From a checkpoint of a small transformer trained on Wikipedia: local attention windows.
Each number is 500 + 25 x the weight over its row's rms, rounded and kept within 0 to 999. Layers, rows and columns count from 0. Numbers have three digits each. The size before them is the row's rms in percent of the matrix's.

# down: layer 2 MLP down (transposed), 1024x256, rms 0.0743, rows 414-513, columns 0-63
# up: layer 2 MLP up, 1024x256, rms 0.0824, rows 415-514, columns 0-63
down414 026:503503494523513515476498532483487497542493461509523496512507513497520534517500503486505480503475485534511525490519518535516510498460490493495496431466497508492532508468494460470496506489511548
up415 112:491514471505503511531491489513566480501531554543554501502524477487520497512459476471519492523479505514496484484508539502452511521504481519508519517551494462500534468515492500496475534443473507
down415 108:512511484515513461499491488464493548544499517497490459482514489529548478494463502510487543484499489480502492507471499479480464523472515447469482504524506495493532513427516479465530529482502524
up416 096:476516485539546492474537501465495510457483497525449486513464440483516477545495483535539504470515539492486489482521506520501483548489511508473525481511486445471527472542518501485538514503500483
down416 101:553518534465467512489478476537445453526540483503500492531507493485488533524476481505527498491503468489595521468491499501501520520539486469547485520479451510451483505495500541455489484537529495
up417 089:470435489531530495502523484502517503500500509460491518487485538502476518586490502496493514499485486460514535471503498500501443551496500507508460484487506515462529513511500531490517552535520484
down417 092:515574530501476473504529510456503500495481502481474476506466502450521442519460532524497538492510479536431503526524479491525510470497466510479524545472487525540504482470468490471522478479527522
up418 108:502478504514499511506473536507492490484463502507499521482510516474473441518520537539528480515499530451473490456521528546517482474500515459491501485447490498503521462531539574481519532522475453
down418 110:502494473509492524468494522497504505506452511462499496503576494524490516466465503489530495500473524485480523476541465519522461454465482513518503530478522468491519457498521510503517488517511462
up419 114:511519488452544529492506515488495466440548490513569491480490490469468483527510446514528475527500488496456484502504497490499456511502492506502504508512513510525532519495500516515464493501520551
down419 110:520520522488533501532511543506501496485519484503499522508499469524527489492500518478500529511501503507504488507496478460460506478538492462486496443525497499516530452467560510474550466505516503
up420 098:503498445522529490504465488489480501485538507520482533474496518512529493521538510512510529503520460499471458564504544483503520534553525514504457523464504463499513515493541506488453490500495489
down420 091:503526539465491515543497511493534521499483536491486506483452479484496481494470493485512472547510479534494543464496492498503497476497518521540522438543504504516510504513465486518519480487471493
up421 091:542537447532503473514483501481473489468509518504516535495485471497515498530522455505491439529487489534473500494499520511480509547542503465482494455495504490509519538516477457491515479463490537
down421 091:518471453518536497479505508478496533485522518474493513461482510542515506475474508515527526489468533530525531517471518475515543504478449485492496535479482517526540474479517472499506505486517463
up422 089:484523474526528487492536542543521511521473495513467482498487500465502493517532514453490484476491520511494488498490501493482507530529543481503517472518492489461512453496475480547473476485504467
down422 095:512510492482497513467540524514545498536466476505477461473487494487545462503497474480509509517468502512534493485499494526519524516526501518511476545484493532479533466459465499510439527474497511
up423 094:500492461519510498485519519542514483534515543517557510470484523479496468480540493517488480464471539482531485458512537483465497540509524511474484464463439484506531465500518486495498480507527492
down423 095:514495497470430498504509502549538489481514513476486532481498509504464483479506486482492507460472485502515514500525488485500500484499542508461499540498485559488516511469518508518535519438509513
up424 096:464522488514507490492530558531522507480499506519502470512481497449515536554455516498479516512509446507491531449473512540511489510525528455527513451513514495489552520526489477508508463475481487
down424 097:478479520490496490499478499512472512513535504525513506469463474541504479521486492512496469513542506523504495495501530468517531486532519464443501482504517503521536517534532480512536527487488490
up425 102:502481497469526504471488494490516469526503503489502492527520457513467542497508499474461464505483496541506506509520520488498472476483436500534509541466467517491542460495508501531519465524484452
down425 101:489518525422485500515503536465502497509486527526486494542519471511472510480546457482508508524491482520493528517480488490504492442476472470555511493460504504482489458453484519500523455551486466
up426 097:515453454547530466515550508511545484495463506493542484483485486520482530541490510472499498487479532458452511477469515505464490511503499514526485486536495485491515470519506423520447542500515487
down426 099:511483470459500463511523466523495497520533471485511507540508535519512449500507465485498464533533485516512524466518499510520527528585522487533506501460510510488460516504518493482463516483472489
up427 090:495527505517499497497462469495448501514541512486509484535472504514465515492498459504452527545510480509528506473501491499458502520535516522516532498481498504462477510536517493462471527497519490
down427 095:486508499490481548527472511485526525531509502475518446536495513506487523500485453522489555518504488501513496513502456505511515482477487491481524463482536525476495498501482524495501539474508482
up428 094:480501499480510504512480494502451484496477469490512489454507517554512495475507532510448521500513492507496466506533483497505506538456460552530515433524468506498504522527522465497478485479504506
down428 098:489532503468442526502506543524531497481482476523466514464523507546493504455525480503487509524476469485495514510528496506529533482495507509523530497505510513476540513473484476487506490512537521
up429 096:534522495512495536483464501476520489533498505455463434518481486468490506497469513483475518481495471506509518542556509548503580510506494510499527549481468534503496540489481458485496490520465517
down429 099:492482498511508495487542489502521518541463487519518464513511484493489525459530487480468565501492505508518516497514478498523487532539537517482466498535545495473514502514460506482488454482495534
up430 096:475438494505511468520484496509495509468472491481493526515508516531438501513495472468448486473508478479514516462461496494482529472497473477505486500517477482459511504497479487519460524499524507
down430 100:469514507545527501505503513504528457495509514504510549525529522522489491497548514456512529476520494509466512488509500566482502489468509473510482521513514471499525484531467499483497502524505483
up431 107:474520474465489506489473516545487479501524508488485492487489513501511497540515501478473471477530496454481465489506558492425482521527472433518522479506497473488546484548536546534509476533463497
down431 108:502476498490499526516515527506505513533502554475503478529510469512484510496517467526472510459478507511441548512531476480458539509420499460522523522497476503465508543490498501507527496462523506
up432 092:477515462456497475512448484499474499496509507515524486486517560466517505525492494474495444504519529499514488486507530504501503523490470481504502468446492491497539517507465494506510509521495472
down432 095:506529533540500520519511525464498548474489546468504537518490489488450520482487497492532498515482502503536504490503526512518476498452544491479535483479478533534475426487447512500496537535508505
up433 093:467516503478518481493465498488477493477498489527487482500531552519502459507506503490461512495539535492478481471476465489474486494474446533498497553466473514488485465525514492528534492505506516
down433 096:494497528477477535490495506469524494525497544465459506520544473555525481493509475475521509486507487493505467495457463478497510489457483497486474495491511483496537508507492474493506474532520551
up434 091:499500486472496524483496483533526450510525521470504510509518477462480495487471454493483490518533481521479480455540515482500518515545455461518508503504505468507508547480463519507503432518496553
down434 090:491476515495485485496520500492500502499486505495421490463465523543502523499496553481452504500521563466555513521508519499476517478481463541500516513483518518497467459481502491483489514488545512
up435 101:514487493431495472504517518497539473544512540532462484500505476515482504529507519512500448539519533524480488464477528495506485479523484475502536540503509485477470497529525465496532522517490490
down435 100:534537490474501490480488558482531465531500492465485536517527493531477538487478540509502471492498520536527497490499551512501531472499509467484466514497561508504474529487539504512500513504489486
up436 098:485503511528522532484499479473496481530503543541507509452514537497474495513534503446516480503539503511515504522502515490538466479519518493444521502505493531498479471519536489493529484463491530
down436 102:494503489488471522504478471535506503435485514488485527515469495499494511525536513495501487505533470496505500513496522525532490506449493536445511541481503535482529504505486483493534533458463522
up437 101:492466466475512531471498532485526511505502500519512473425478548477496493472480451497549523467493508487496535512478495524485489573469525527530537492483493482507512528511483511503510519541504501
down437 102:465487501522507509505495494511488490485473490522558471456485519504464528496444518540465515467551521579493489548452500499494475541539460526552459478438551508517554437511528488509479554485528491
up438 099:534458486494493511501483471507485522496528543506471477493484545474529548493512477524482501496500512495509444525515554510506467550523491506516475516498497535507510507488496508499536505506501540
down438 095:501496492474506503515503517504511497524496473492470496492502499478491499504530515509508463434508533511500464502432525502548475502489500489459499514544474496445519539537510524489532527486489482
up439 094:472467499508521505463505508478530488513468486486511472483512526475488529485449531474459480494509532510502517454469563517485510489465514515490460515506489500471490499501477527512520499489455527
down439 099:506508513498481475479501526475525513502508501536492489488496514485569487447516515548505500507499505491503480451488530553481513512481508501463464508481467498499471447499470527502488488505497509
up440 114:516531455530502470513493518485538498513538495527519483479515518515459502516503459482484493515547502492533510519557544472463522493505480488506498504459470465531471521494485502513494492472532530
down440 112:533518516492494535538499502495491477549509488473547472536470492514482484506514504480465541495498512490519525491535526485512538528488514511484502516472515497471486516490471521500499478444506538
up441 097:513487504475517523470505507509501436498505476480499497518495503529498495494501534511482499469508433466546491480467511464497521515522502512484541523497471508528512444516511453498519521504485504
down441 100:531522506474511501504485513492524481506506449509528534531528460520494521455506543499489529474485509478540526482512507519539536493439490473461507526500471534499495502484495533506544518477513513
up442 100:508522512504495516505479456508454547491504468502467529495502465493542508494455536476510522518454483503519517499522527477509489523509490494490507454501495446488491512518507566491522473449462524
down442 100:501480515474500508485510515514531472519485481528481527484476526502569478509485466491526485541475493499517477493481503515509493525512519497454528508499509470465492497489461484481505455492509522
up443 101:508487477475500500480507518510562534494543511540484493476484522517517544499465499529563475491484546492499543491514546500470472533512494475534482506512503480511475499492534497506480519500504508
down443 102:499509500551501499493520460508453505506487526497499529494482532475465474501468502504487499509474457487458521537509471505487523515496486513485464484483528509523539503496451504487475495519445511
up444 093:511450483477510504492490499497512491505527570517507507479477511509490546525483510486519494502485476534501512490506492493484440493504499510469537509445466499517525516541519477486496471525504475
down444 094:519486495518519496466504558469502523472497478501511518480540503514481541470501527483512555509497511513502528500503454473535487517486517483456516470520511518545548502510515487546532509493503464
up445 102:435510486524503480447511500468483513507458505524500507532477515496485450504518531453470492475516499493495517488450489508509497480470475506528529505480465459538544476504557543541499512500474470
down445 102:527540514504513505491528528481544483527507546490494489489481509526495529480518453505506463498469482511458421479510486514505470496500504512463479511480530538476525526520495485474504526498510484
up446 110:512496506491561490487505510504508486502503486501541478505517472490515500534509539536488508510476446507465508485463510509497536502482514469508526465456496513484478442518516473459502457527479510
down446 109:504517509476497490528532496484488509527511461463493531515478500452533466526546506495458493470511455507527449503533454512486462476493511519498493487526498503515526451476526482492488493502465519
up447 104:479502476513480487509395517496512550508495487537517468522489510468491487543527495501513470495455509494494524493506512496490495521539522436526526499470468511531517547495500481512513470501511462
down447 098:451490483521479455552492552464493551485453473501496533506514502532516499523490539507508487494471477497480553455525494504509481472502488485512503510549455470541562454484503478529521522489530501
up448 099:484526509541529482497475469518514500509516475504517492510512525511511492522490500468513528527505496507508529506471477510490476500469516505518515471504496526479498451500526506553533479455464535
down448 100:514520527488487501481537510490502470524516527515545494496526518492517495521451507474486535489479510486477532502474502488465507491487486529512514482524495510499570532491499496531552506534496491
up449 097:484518487505497502502537551529486503479510475505514510449481538487534430501571501536519482471501481502521482503543474554510465557507508515468497477469459484536522494519494517521540532514474525
down449 095:466511481504506522480505563464526525523502445501487488458505500444501461461504548519506463435497492542506490501485484573528487489460534515499474473494492514494485490538501526503501491509488513
up450 099:527494469469504509505474523495501492515574500544538466507491488452503496494483476519566464548505490466491490447529536509448527523490453494477510496503505494470507488507492509537481501494469560
down450 103:520529514493513496523513530505510522522493515501543464498522474489506514522499491471477525535478495469522531508463513520505517482442480487486543503490503526498480496507476473483511480522491519
up451 098:520529464521501476495477544526538487472506530474515497450511558499467489540542527511483514538550510495535465490504579456494491507452479514534481475468504451502498547491513469500473532476497528
down451 104:517502486504477528523521509496505500531488497491540491488509508506466485475484500485475537535517491518494509484521544515512533525507502477509466490490532493488520497460491523497513458484490533
up452 101:501502493548528497454477545507444490477491492546534476503511529553491485484538509446532484524512491491512485473521502514480496496489522489499513519475463512534510494479507500476495523465452490
down452 099:522497487493512529463479550476508488487481521500504465485485465474525472549482506445467517490511525499532505490496486495499507572506501495484504518458517547539509482452461503522517494507434504
up453 104:505502504439503507493503515474534490523517580504490468527509480474527525535497517492522504490492490531497497520512519564494502566548501531540506434468532481495480496509479490456480488496477527
down453 100:510469484495499484517546505493526562500491551459501483542531514513479490523504517456498437467501465510510538477499489522539486470496481525495548536527481513448472507469485530509500506515467548
up454 099:453484501498511489454487480509535502537499535453516468523498513474492513541452449531474514490531536475530505477486538514506543475524476495497510496488477519479508495506477508486477450497510505
down454 100:491522482513530533472438484446514497513505544496506479493478474502549512538492468511490546518539562477526492501534531505497511471497478485533536527541506467464495508490474528488485512508478510
up455 100:492454493479498520481491512504513473510553518527514487531483500489538514504462458519497504472496496466524470452539496509480522498508434540475470486508485507465467497495491499464503520487515477
down455 101:480489522481520516468501503509527492499486505481495499506475519520515525438475485516467515481510440471476519533523506506523495526475471484491455529480489544492448502490478512425489509503502479
up456 110:472516496474486504480501501495509489514494473537527488479465556506452502508488501540551472467511470513492485514524501524499487490469520529509504502469467480495484506546511516538476476528463475
down456 104:487520503471466475504479536492527500467513468519518502479508527476487518481487469531550488487476477509478523512524501534508518464469481542471454480482460492501503506491507517508517511500506495
up457 100:489503469473474470511519491522496544482504524526483492479474516449505477519469531526488482480519526470508492527543498488476521521519482518503485494556446494452478474542529464504464522507478526
down457 100:506507508508485516509479530480475492519500480503491507478472506503499482528469486531486450513521489502540478491532494531509516491482543532491519453506469483453464474490489491527513504517502523
up458 101:461481487499495502495450519524473524481562560470532480483491512460503474493515506500484465523527518508519531478490512519470482501522525464525473507483491479524553542501466489470476496519477523
down458 098:452498488529522449521521516480471530514490492458489503510496518509477469477499496537516468519542524511519523507512496503529526428520525500493473517489475475486510508499489472464513532524497518
up459 089:463484515494498478531454509496476497524479508476468510522459521455476467532503468521516513555533473530471443531541496479492459497485505472477529502495480472503500495525502502539501485471517484
down459 090:524497505477460487460451473514512455541460496494491533545483537500449487513508504491477536491535484532465466492546492475504470468503525506488484514458536496472495458495495557489492513470478508
up460 083:451539505486509490499498482459418458480504511522484535529492487502496525474468454516469503517498481546475536524511496525515515510470481499502478519504475523472492551484491505495545490477509484
down460 073:522479591468433559504519482519505497510490471492525514497550500511519520484482519487538502489519476477498494485506529443502517459491480500516474476505495504484503478498519484512502512475468521
up461 098:522490528524524515485503506475514540471511542520485484516501520538489508548486537537490506514472525509531489479513474531451462540486503514462519505502517457522485512514525503517497485519513484
down461 092:528472519494511479514520502482516467529506480451572471540518476471513463470501503478501525483510497507470497509492498522480509500470494515511497478520512514525501505474527497516493507509480483
up462 101:533508474507502496500518521500500514492508538463503529526496456533461521516510496431513492450493445485539545475430502466489512515509535504526495486519472496502532485526522498536440497520500514
down462 097:523483481507492522480463511504498479448501534491514496512538491504506512528533505539493509492491486471485528477529502431497509463506526529503546484503502481518506479485497506497486513509530506
up463 101:522497487522536492481540534487507530499564487528488498476477500506487470476503497460504459527494498497527535482553486492502461507519501515498499529484499480519491516531510518465538500518503503
down463 099:500506512481505492538474477503427483514483475477529465516497516462512538481477504470460491461464506473505462520480510501508504490494490498474497514460525511439467505475471522505480497536479462
up464 103:433520521487503506493480490502508480506542531549470498518463463496459470524555472484486458516493531491541509502508538495491463483523538481545514515514504520470452470518495465522525519513520498
down464 103:500521506476511504491474500520481508524501498464503481529525465507498465475472468538526465528456515503545480459524488488462498506512526461476495530504554475535550496494512526504530535523501501
up465 102:464526499498476496550494490494470464512518551454502466487521545498509455532469517553498500499526531507507482502547523526500481492534479525490537477421503516532488468531525544528510512539530494
down465 104:507526491506503518475508479493523470566463489473495467505514486481510474496496514463509461459544501535516476504557481511540471478480480495490512488480516486501528471487503551496446503503503499
up466 043:510492422529550447472478532546503477488544536527521473466461502507479525533500496495485471512503499465516497489531492535466487496493512495528512500517460488479494485548464519512501514486490485
down466 040:514490509480485496500497490480505510513510500539516476472509494519486530511481527492494502483506494539529526512501521525492503461500519512520475522466487464491418546446531492500463454520439497
up467 107:513519494516468481491448516503497501504507508535479504481487523518474460481534490492487485542477474470482457517505528532498484533505494513522469481485483472524481493543538492500488512507537507
down467 101:506474459530516477514525524500523527531515512537438495527462502528473468472452521570517472524516536510548525543492509510472476521512493488534493509473517504517502480498521466507512536534498497
up468 095:485504506458522503515525470507511467526506529493494474508450503491457513549524495488501510515492494497514512502486517504492461556525562465462499499532480488489501488517448501521450521487520525
down468 089:517489519569507470514531491479500497505469488474532497495451526513473481499507488527514525467555494498506497526490508538525453511490469479489519509500516513500462462453493501502488486517515510
up469 104:509495423542507476489467503526533504525519544520488496474450532497535499505487528504517497496515495456521476500534537504477511527530503493482524500517515531508501471518477451506496517498537520
down469 107:521511498508506509476482471534463510495465510502541556478495504500526492445503508508543498477509479480437455514538509533516525523467486478506530497496502539528488469507466501496502520481447487
up470 104:494462481506495490486479531491466495533486536466496563550466516480499505479497471489473493494527462442504463503494502498474484492522534445479545526537469457542487510538534510547468520510467498
down470 104:550552523486455502488519518503496467550490542532539457543516534474558497495502490468494512535467527522522473487452454512525482484483498480501527480497493424500509505501519488508540479478462469
up471 096:443532494463488503488526529497469520485505491502469474504502530492493522497499513492479540483452504527498519496553498522509470529505530524534541468512510477515475481523506519499511494509469482
down471 093:484465531507494501517512469485481484509510455506541531500496492516482523543497496504518520499508502511497528479490574475475469516525495534471494515499492529471522459483534509485515507497434508
up472 099:472493511478516515468501544503507477516488505504474456505468534487479496521485524494494541528504484518493524514503505473485466523560515497476490508453484519481521470511517493480491484489429516
down472 100:484477521492488487479487497500509492549500489511475493532492554482481503512511484524502517471498498551458470514527501497525450524541520455504448483492547469483496440497493519476493500484447464
up473 088:444507486525526516448500519507465519474503491532464483458490534516486500495501534493532494512531528461505515492521495508491519502483514487528544525501448487528480464505538511477480513474468529
down473 093:527495500482499509464516487517511500531470503509490485494464512500506478543514539474486515520467514488478504545465495497526516538490478479512497525485533520486498543420490490511492492483490529
up474 105:517475487521497500513487490500488563461542471471501481519498486526492478492486441527498506525499481491525470463538516493488496493493499532533479489510487488437525510472530538525505545510515524
down474 102:523503516470475528481426507478520516523537499482510452513467470561477484466493483501486490489497509532548533531524472470542529487521531508487485499506493499530527530444549497518496486527501516
up475 095:508511476484502477475469483514493480524502493532505462490513528514521488498521495501481500525495455507519503486506523504486476495548505493451536488487481466531527465542515539481471471511462507
down475 092:524436495493505466471516529480497501550456487515510558458519512536527509471530513507510485479495486501479517537489500521526506439490497499447498520526537476463500451504536483469448525507456523
up476 097:509485481501541475500510552458514502486505524487482512488454502451466489497514514467512478478521550500446515491521544557507493507527522490511502514521498510503474484489521519482528523525478516
down476 096:520539519508482521497505492485494526480470513523504498524518461528513506503463509514531541526504504487503499466544512490523492476512490532498512496524495505490468485484468493490530500513522513
up477 090:473536493519508490524488467500466453474475553484500505494486463512500539514501501506534452491537483512497471526533481482501528478518528490479514492469460506513577493527509469480540517512507493
down477 098:482505504449499504494472497505528468515487540501503496490507462530493466474519479515502446560543503513452482477527494521515491477505506494454485500522468478462527468501461479453504508463504473
up478 104:487531472510540472494474459522481475497507522489498505533508514474514512508499542489461510502493504495520477485475508479486542492525510513471528488497478466504486460509506505528497510510486469
down478 096:509469463507540485504531527480494468502453490488512497542493495506504507467496484503490523508495486514496473519461482515493484505465491474475475487553537467534512501480509461539514493508500478
up479 110:507543451496537475520487492519526464474518489483518454486454490518495538479483476498535515507524490516526501520501517540489506529550515489493512473487501457505555510502468482499529470492470479
down479 104:518508498544539481466513516489487457524524481506498480503508504484510548428476475472541496475497512516526430517507498468499522522535521484460458465506553504546534506530491539490481510449483517
up480 093:522558501470477506464473488513511473514500527525527501545484511503503477532514453491504521522550520529494474532519503508528497543507486530503498497487498488494442502538505477503516470533511508
down480 098:543499522524454499496514572512489514522504515529538512549511510490501476527518474521441506503468474526476466474527511523521525492490512533490490516476495490499484547495520504498495499499513479
up481 102:491517493477540490460442530477502498482537510534499500496508527494498512535496511501507464503490486515497532457540507519485518475494506517488488425477502521534467519482499508510492483542497505
down481 099:534517514527507443550500553445484544456519470524525499505512433519498495501496493512520423472485551526509508469517508468490451499484479462495485467540490500472491519477541495523491525427489472
up482 097:509503515517494498495457449495484496514521503509516501474487546509522483482466505535545517485555514487498490506503557483496470504535453457493528544531495498505503508499508531535491508522532518
down482 097:537496475542520490483477474485457464512529473508533510461480493503493504533476496491491508509491496514483469467487505511514498519468491485522492489528511491523539547535460487524479469499543575
up483 096:548491478506535492515546505516505485535534504467536457475491531506501546512477525492489513489490493507532490471517499497459475496489485505510476476515515504512491518484493464448542530485510543
down483 104:501507520507512501503502516473489508504491510477520475458548482499504459497541516512525503506538530527497535472567518483500468493503470477525553460483473472505548548456532489522552463507480525
up484 096:552511453487512520488464496468487473490550494525518486487490482496506512544502518477488491504499540485511512475488570498499500465479486526504471471501490503509531484468482522550508510482482474
down484 096:472439470546484475500507481492515508496463500508521485444487467480512504522490472501513523504508500540487493523472490482493501477530481475471521501505520489512522476520468516480489423510489463
up485 102:493454443493549483503525516505539497451481507509539515472477507522495459511463539464516514467526537478481510475523498511494513499484468492528525475533467484491522527554513442497484519501531489
down485 104:480471518512516466520549519474505521481503508493525521498495541518496547497500509458519481480534495508513532530502512519501501467498503493487498503498515476487463516501524499562459514506503443
up486 093:466508501544505496478493507512479537512507520483486507431506509466478471500512493490504495478501477489530520548513509534467518490497478516486554514517488535487488441507495459488525507476486545
down486 093:518509537502498513484472480527509497526517478543465500487505523505502487508487455514491494469531465509499506494525490514484512463479519525501488503494531481530511509496510482484524510472544489
up487 102:530522503516475517460490467444497482543518523498469505527498480516491528525496486505476498530507478471525518533544525483452495507523510472537491488505435504484503539533470506485528489499479495
down487 103:492524483500486501465525516496523487503507530502503517510500503508463484496481439498497528504480528492524526535488525492482470503510522494496518493497452519514436536492512500451515475516507489
up488 097:481467484508515517483519503523519497528531489518526475516517495469518531550484523506483465549469523472510498454477525461478528532510453508480508456488518500524510505514537522532467457500493507
down488 102:528517512482493524477543483511467539519490540516506483538545486486482534505486503489477487491496538468503482525461503440484525512510478489509509460477514503502538477475507529536504541503499512
up489 096:493524493502513498456477477480488461518505491473498507459502517488446514515494540522528519502510531462472482466507516490483520507494529491541494496497504531474489521484491498516516521538466544
down489 097:507528503507515508506509530510484464516473528524528492458557475497438495471455524507515522512454540481440493467478473491523481494499466512548485463532490535504488498476447496511480512498480514
up490 097:526524491500491510475486465534492506492497482510479498475479514495465519503472435493461479487494523494536517435506545515480537507519509516548489504523471425534535496504488505572480510473495517
down490 094:522514493478490480505486507478536466468463509509505473493522549493500532476460483489468536495513546511509532520523528494483536497508501543511483475484523467528480509513494468519487513484490483
up491 101:527476485503517522503473491552506465527524502493454517449487526523495569530501492486487509511520545496517500496537530473517474469509510469472445492511496529520481462499467534493508492525535493
down491 095:512540518470517505494493503479522523467459518478451447482490509479477492501473459517549493476517538502491509483461502528513501475505492533483513489510469481500480436514512488511485493503445478
up492 106:515539480478500489531511468533521502512482464471476526531472481478479458498518542463573465543485521476484491485496547504494530547507495489486498486514498511513482579528544441500489479485485472
down492 103:492524495456452506476515464528508476518484481489463492535484499473527505473494536518511482533508516499484474468449503517485488515519477505492492477497502515494475485537539503483524480483470475
up493 087:514513505480521520482513547491498483491493472486494449553494516509476478490502546522488479510513482479539503451471471477488449481478483520496575507463490502507494523539482524463443492521513485
down493 090:503490540494512464551525478506494494475555527504484461468491514492535509509510481490530486522478490520499538493493537537508503527504449519483505495503508486461494542492473488490512471513430467
up494 106:496504490504516491488512464485525520499485502478468487445480486495474519518506519461520498475480493496491502495508482495487522536487477477502489565492444503505486541534480512534467504465518434
down494 110:523502508520472510502467498543476493522457497488537469511510509518532465534540475499492512533507519483499498494492558514538497501516551472487530509519501494475521461505535486468529483528533518
up495 105:505538485518505498494506570470491482502533540534442505481505487509513523478508496476531488496507506482477558537527483518488498578537501505485514488494463468554445524524468466524454536477499488
down495 107:534482528528502474505460543452507461519495524493497518518516472499495493489500498474490477521510495497518522505527516511579545521518546489499513495526495490489432531515490497483482467508509474
up496 097:504480462518536522506494476483506463471509479542523442479515501479504484499491491513472520517498513478513537496520536491485453550510480515433484518523501483545512486513542459503515464532531488
down496 099:521446482525535462517532515490487502535479483519492517517541507513488466488529484490499470505526503524497519511475522454509497484490509513505502509496523508494476491523525497473498499508530468
up497 094:498492497487509526466507484482463451508570476511492507462493504489510515486523522456505474532522563511474509485479507542485517545489490438521514518540471478447499475494508515543512504492510513
down497 097:503505518494444534553506477524493467519497442471513527545513478468526516558483512484508462495519484504519464508509496522513538541533507494470499496499505527494495492492517466525491492475480517
up498 107:515495497524531495490519497481530501476512477466512521486507481548507523548489507449522490478472490493541468504491541525465518524502459463532506489456485460523481500540511541493523483512433499
down498 107:543493508493528461501514516458492489500501469493481483503494511516539522501498459506548529508534482522456497475493539502555500503511490462503500456510489483537507526508497507496525476474537565
up499 101:494459439514519481520516486516506477471511495521546492507483481495509534489518445527461515507537537498475481528476501498473528518521512466481499513492498507473559515499498455529526503518486533
down499 099:531500464498520510502526512471485504461446491492514531512500467493517516508463469516520499473486468514502528541501519540534492459498506505540509489460535536446489514473512536483499512527484490
up500 106:510476474510507502442506517504468498539575534549479451494499525530473506494505501495515478497503519470530505474507551507428481506510506486529476492523508491488490483518474522464493527461510538
down500 104:517479505512491495504517487535513490528519537462544453507537494463474489488486512486531496467494506502471502460478543522468449494515500487474509530469531541497506495463506519513546511495516487
up501 098:480467509553502504472468535483520524492482495508527420488462479499495533529464485482522506512481472495518531512472517517509519501459524529474515521486481492476502484549524494500466459507486501
down501 098:505523490521510521483507539510529520489497539525514514560507429510515469491449495524510510494472502493519496505496540521519490488493486431488506499492507538530535461510490516498474520450522502
up502 105:503521464509523494493493543495483499489570521524470543497488517532483462507499472483553514513485534509457503530540537528480474536469472518538485466483500500495518474510486477529529505497485523
down502 102:511536492525533549485517572444518480475480495463455445534486515512513526469477523472521490487520471521509470504511502521457491506497518526496545480471474511526487482469469531541537483505508452
up503 099:430517491482503493502510483449523497504517525544514504490483497502520527485483491456457498522511531518487546527494468501466496517493462470493568536486476467518470486520524510503504474542487468
down503 097:507507546458467521517492455519467488500506507493511533512512496459530508477482492477497503536489478466483480486534526494495542523477577487535480473522494453465528469479521511528517508495491510
up504 100:493520486476486497507470474548500484516504519488535507482488517514479471475544430500504461484541535489491473495505492533466527485514467469458535496514468463470506540497530481506551499542472506
down504 096:465477474506504506512504494535492509457502503508512508485494494475458534500469512534543477447426480529539515543538455502516476516461520528517488516467497527545517512510523514489523529483459491
up505 092:507503499533520487488512507493512493526520485536541460493533485530492502504510510476464529518475482506508460490489492449473501514520488529541539459486483475507455502555510453483513443545498476
down505 097:525526473478498506477526472503456479489510546481538506498477489485473546514472491475484485545484475515502484524524465467472513513531503515499496474513510515483471485524508509484511507509490489
up506 108:490482473513515501489516498495517481497515538554453522452491543485526509497488467526500450514538510502550519493486524493463464533543505528479548537521516526505505476501467485513480505518469560
down506 113:512503500455488487503492532520509519466508490480478555488499531531507517463497537556511475471531518520465506511538489500508489520494530460483519526514515501517515502516501477459452500488492556
up507 098:502474464548543497502512514548528513449559498519488523434473493505510502495496521472460502486513521439545538480524530498531508519528487478521523529529505495508499482482534501539496496477523494
down507 102:533478492512515492477500533514519508487448505438490466494528456494516522470505533495530509515521468527525488491476479496495465515463470478512522457458488508513509554501475505515482497497501556
up508 101:482515503478495506493500507529501527463513487503517502486493533515478508536515530537470495491537464492487513431507487478463487499496472528480503480514499482469500512519526465522488485505494504
down508 103:496532511510476518491520522507468505527492477526466525496490467488506506520508488478494491542481513461506477487500485466470466502500466548506463506514509475544516498515463519463493514498507540
up509 101:518506463515507516513490490505497506499547498532497490443512531469461550522495472483489505506528482507488523516502490526480461541531503520460498492498502535476569486517468500539486514479511557
down509 104:510498527535492505500539514466494561494527533524464534458518499518531523499511491500519516495482464502451482505494564485550538485460508494519518506526438495512527523502502528497476487494486517
up510 106:503484500470537486480503509488523517498489519514483475526497521516526527503414526484546486459495469500509481493468502488440526494493486488470552502539497437512482481491524514549485449506502506
down510 108:487511521502522498513504523485525521514506497521482558529488508511481478516461462473542485519477450513456533491524541474517519472493478527524474518494485508505463506498531491522498496470505512
up511 112:491484499502501464506509512475532499458530561482510447520486513487519540560464525493464533512500446533519466482515520534457457556517513493550513453517509426469509481517478504518464539530493478
down511 110:508499498496508497481503522477529551518517517526491515499540514516491455496491530463544481502509505505501498507543547478465500516495486482502523513491477537483461492490486513495526485522495535
up512 102:516535469493479489496538517481544506475526524523492499481439486460488489520501482447494501507479528493488476502471536472519513524519471507498516491477503531485490484505470533520505442485467502
down512 102:529505524460503447517506502492483512478518516486487481528501516478477487501501497466498483506468540528476488526498467438510496523521508508558495480497503512476496487468516494477485490524458476
up513 094:446499479494538513495496471478497493470475535482533503487516527448516481540496508507511524494539527474510483505527480487516505533498486433471520511523481477539527479531547478464494511511497504
down513 100:518526533479477498480498508491531481483532489527508525517520508471499506446509491509502517497467541489489515493547458513538486525483466459473506484476519468540533498456496502494460492458523502
up514 119:528518496478565486480502449514472492476519491488543500491519515530466537537511504533514546474476485527534511508521547507481497491524534513533458491498526526474519539475526543484491497480481451